From a checkpoint of a small transformer trained on Wikipedia.
Size: 14 layers, 5 heads of 32, vocabulary 4064, 5.07M parameters.
Architecture: LayerNorm before each block, learned and rotary positions, tied embeddings, capped logits.
Each number is 128 + 24 x the weight over its row's rms, rounded and kept within 0 to 255. Layers, rows and columns count from 0. The size above them is the row's rms in percent of the matrix's.

# layer 3 MLP up, 640x160, rms 0.118, rows 309-317, columns 0-79
size [111 108  79 101  80 104 110  93  97]
[[154 144 181 131 119 145 153  93 127 146 114 135 150 122 191 146 132  78 145 120 146 111 114 127 125  99  99 120  83 121 113 170 154 102 156 139 168 172 134 142 147 117 108 129 142 133 114 143 158 125 149  94 132 157 140 136 153 129 136  87 169 143 136 103 171 126  99 130 122 105 164 129  79 112  81  87 124 120 145 140]
 [ 82 135  91 140 140 170 153 131 144 101 157 144 108 142 151 114 118 184 148 119 115 135 114  83 129  87 154 162  90 122  93  96 104 133 166 127 143 100 152  94 113 134 130 163 108 116 141 134 121 127 107 123 139 101 107 149 192 128 126  75  91 138  99  99 143 144 165 114 106 129 120  91  90 134 144  96 162 135 120 158]
 [116  69 184  95 132 124 160 104 157 124 133 109 162 129 156 141 110 127 178 105 112 134 128 146 154  73 107 140  96 125 157 123 159 157 132 160 110 155 146 115 135 147 149 164 114 135 149 141 154 157 111 116 120  87 146  95 153 108  97  86 148 124 184 150 138 114 117 130 130  98 130  59 126 137 115 143 120 131 107 126]
 [125 166  98 105 118 181 134  74 105 122 169 124 132 132 143 151 122 122 155 146 132 104 126 166 121 101  83 130 132  69 124 133  85 117 126 134 150 126 141  99 123 136 115 134 176 121 148 146  58 125 102 113 138 151  98 143 118 154  77  97 148 125 165 113 119 130 128 153 124 124 106 119 115 140 125 132 129 130 152 117]
 [143  90 158 153 122 160 141  81 161 164  99  94 128 130 151 132 126 113  94 174 133 146 113 113 101  86 105  96 116 141 141 140  94 164 118 176 142 156 101 102 129 143 142  96 105 124 129 143 123  91 109  71 119 123 128 111 121 127 127 110 134 126 177  88 125 151 115 115  94  91 140 151 127 146 112  87 127 110 134 108]
 [ 82 144 125 106 160 174 110 112 130  92  97 114 118 137 149 119 136 154 121  94 130 102 105 171 139 140 154 116 140  97 124 145 127 115 133 156 149 172  80 112 136 123 129 188 156  97 166 151 112 133 105 101 105 163 124 195 120 114 156 116 119 143 102 121 134 116 121 116 112 124 158 167 136 130 153 124 115  95 125  77]
 [125  99 141 149 159 161 125 145 153  99 123 104 108 129 133 143  95 144 127  74 173 124  86 134 126 111 166 102 139  86 102 177 135 122 152 128 120 152 134 149 140 146  84 168 132 100 123 147 119 139  76 122 143 124 118 134 128 153 118  98 122 137 157 173 131 141 146 148 108 138 131 116  94 177 147 131 157 134 109 137]
 [121  96 118 123 192 176 111 104 136 104 149 125  66 123 147 108 103 153 139  97 113  73 139 129 126  76 156 105 144 128 126 150 155 121 180 126 120 138 150 125 133 134 124 173 137 130 113 130 131 118  97 110 120 103  63 115 106 149 112  52 128 160 146 149 112 167 149 169  86 155 123 113 145 156 105 106 106 153 135 116]
 [140 142 141 155 143 193  96  92 124 109 124 168 165 112 119 125 107 159  96 135 135 128 121 107 121 128 137 127 110 119  98 176 136 153 144 159 104 126  74  86 163 144 116 133 100 130  79  97 146 123 105  91 123 112 113 116 116 117 133 101 123 149 117 148 145 144 142 129 133 147 164 141 118 132 135  83 169 149 125 156]]
# layer 3 MLP down (transposed), 640x160, rms 0.104, rows 309-316, columns 0-79
size [111 117  83  96  84 105 105  88]
[[153 116 132 145  76 131  93 119 122 117 163 150 187 106 151 138 138 105 112 114 164 160 134 132 154 132 146 117 103 148 142 152 171 139 153 142 110 142 145 132  50 145 135 111 115 141 139  93 135 161 100 150 136 161 125 131 124 110 145 147 127 148 127 124 114 112 193 206  98 112 118 121 124 129 119 108 104 116 131 118]
 [136 132 115 120 127 200 141 119 149  94 147 115 162 132  85  73  96 116 128  80 153 127 139 130 154  94 165 130 134 141 126 139 124 143 142 120 186 153 149  96 130 113 105 139 135 106 120 113 139 139 141  98  80 153 138 110  97 157 120 121 103 129 114 107 137  99 105 127 110 131  86 124 132 124 174  94  96 109 147 102]
 [ 78 189  92 119 145 115 133 142 154 123 148 111 173 105 108  94 170 123 121 125 138 105 122 122 122 170 147 127 136 106  30 128 106  81 140 101 128 128 130 132 127 134 122 121 131  97 124 142 132  59 164 145 118 165 116 151 105 118 140 139 112 134 119 111 126 127 146 136 143 156 112 168 138 112  97 107 114 149 146 128]
 [131 137  87 104 131 118 121 135 138 125 152 161 109 164 145 103 148 154 125 136 123 135 141 113  96 170 118 128 148 134 144 137 159 152  42 137 125 130 135 125 178  91 126 149 149 126 146 140 125 134  93 126 163 148  98 124 146 127 141 140 159  99 129 143 122 131 125 111  93 123  98 119  69 158 170 103  97 121 104  78]
 [ 92 176  85 117 155 115 119 136 142 113 122 157 126 101 111 109 113 116 176  99 129 129 152 158 119 169 160 161 149 102  94 124 145  89 127 105 116 118 142 171 130 124 125 136 161 156 128 146 118 168 143 164 136 145 150 144 116 130 134 116 117 157  76 145 122 118 159 128 113 148 102 129 144  92 130 177 118 155 105 144]
 [195 133 131 159  75 131 128 151 136 134 165 121  88 124 101  91 142 126 110 139 137 198  98 111 150 121 146 155 123 136 144  87 111 139 197 114 106  98 158 131 134 172 191 110 124 107 129 136 117 123 117 140 126  77 112  98 130 142 144 124 160 105 119 126 114 122 158 146 153 164 123 148 154 140 114 118 117 127 153  94]
 [138  98 110 148 168  83 153 121 115 130 134 110 101 129 101 153 102 143 100 143 129 173  73 115 154 125  89 142 187 119 139 151  85 165 128  72  92 120 119 113 100 157  84 135 155 138 116 147 154 130 113 150 149 172 157 103 116 103 102 141 133 162  98 101 111 109 136 157 133 138 124  99 144 122 119 120 139 188 118 152]
 [128 147 145 114 118 102 104 135 121 135 129 133 137  86  70 155 172  95 150 117  98 133 128 112 114 114 139 124 104 143 116  70 158 122 166 127 112 124 137 170 100 101 110  79 108 150 130 101 132 117 115 110 137 117 122 126 184  96 134 160 127 116 137 104 120 149 144 135 139 130  98 115  79 120 141 121 133  96 116 145]]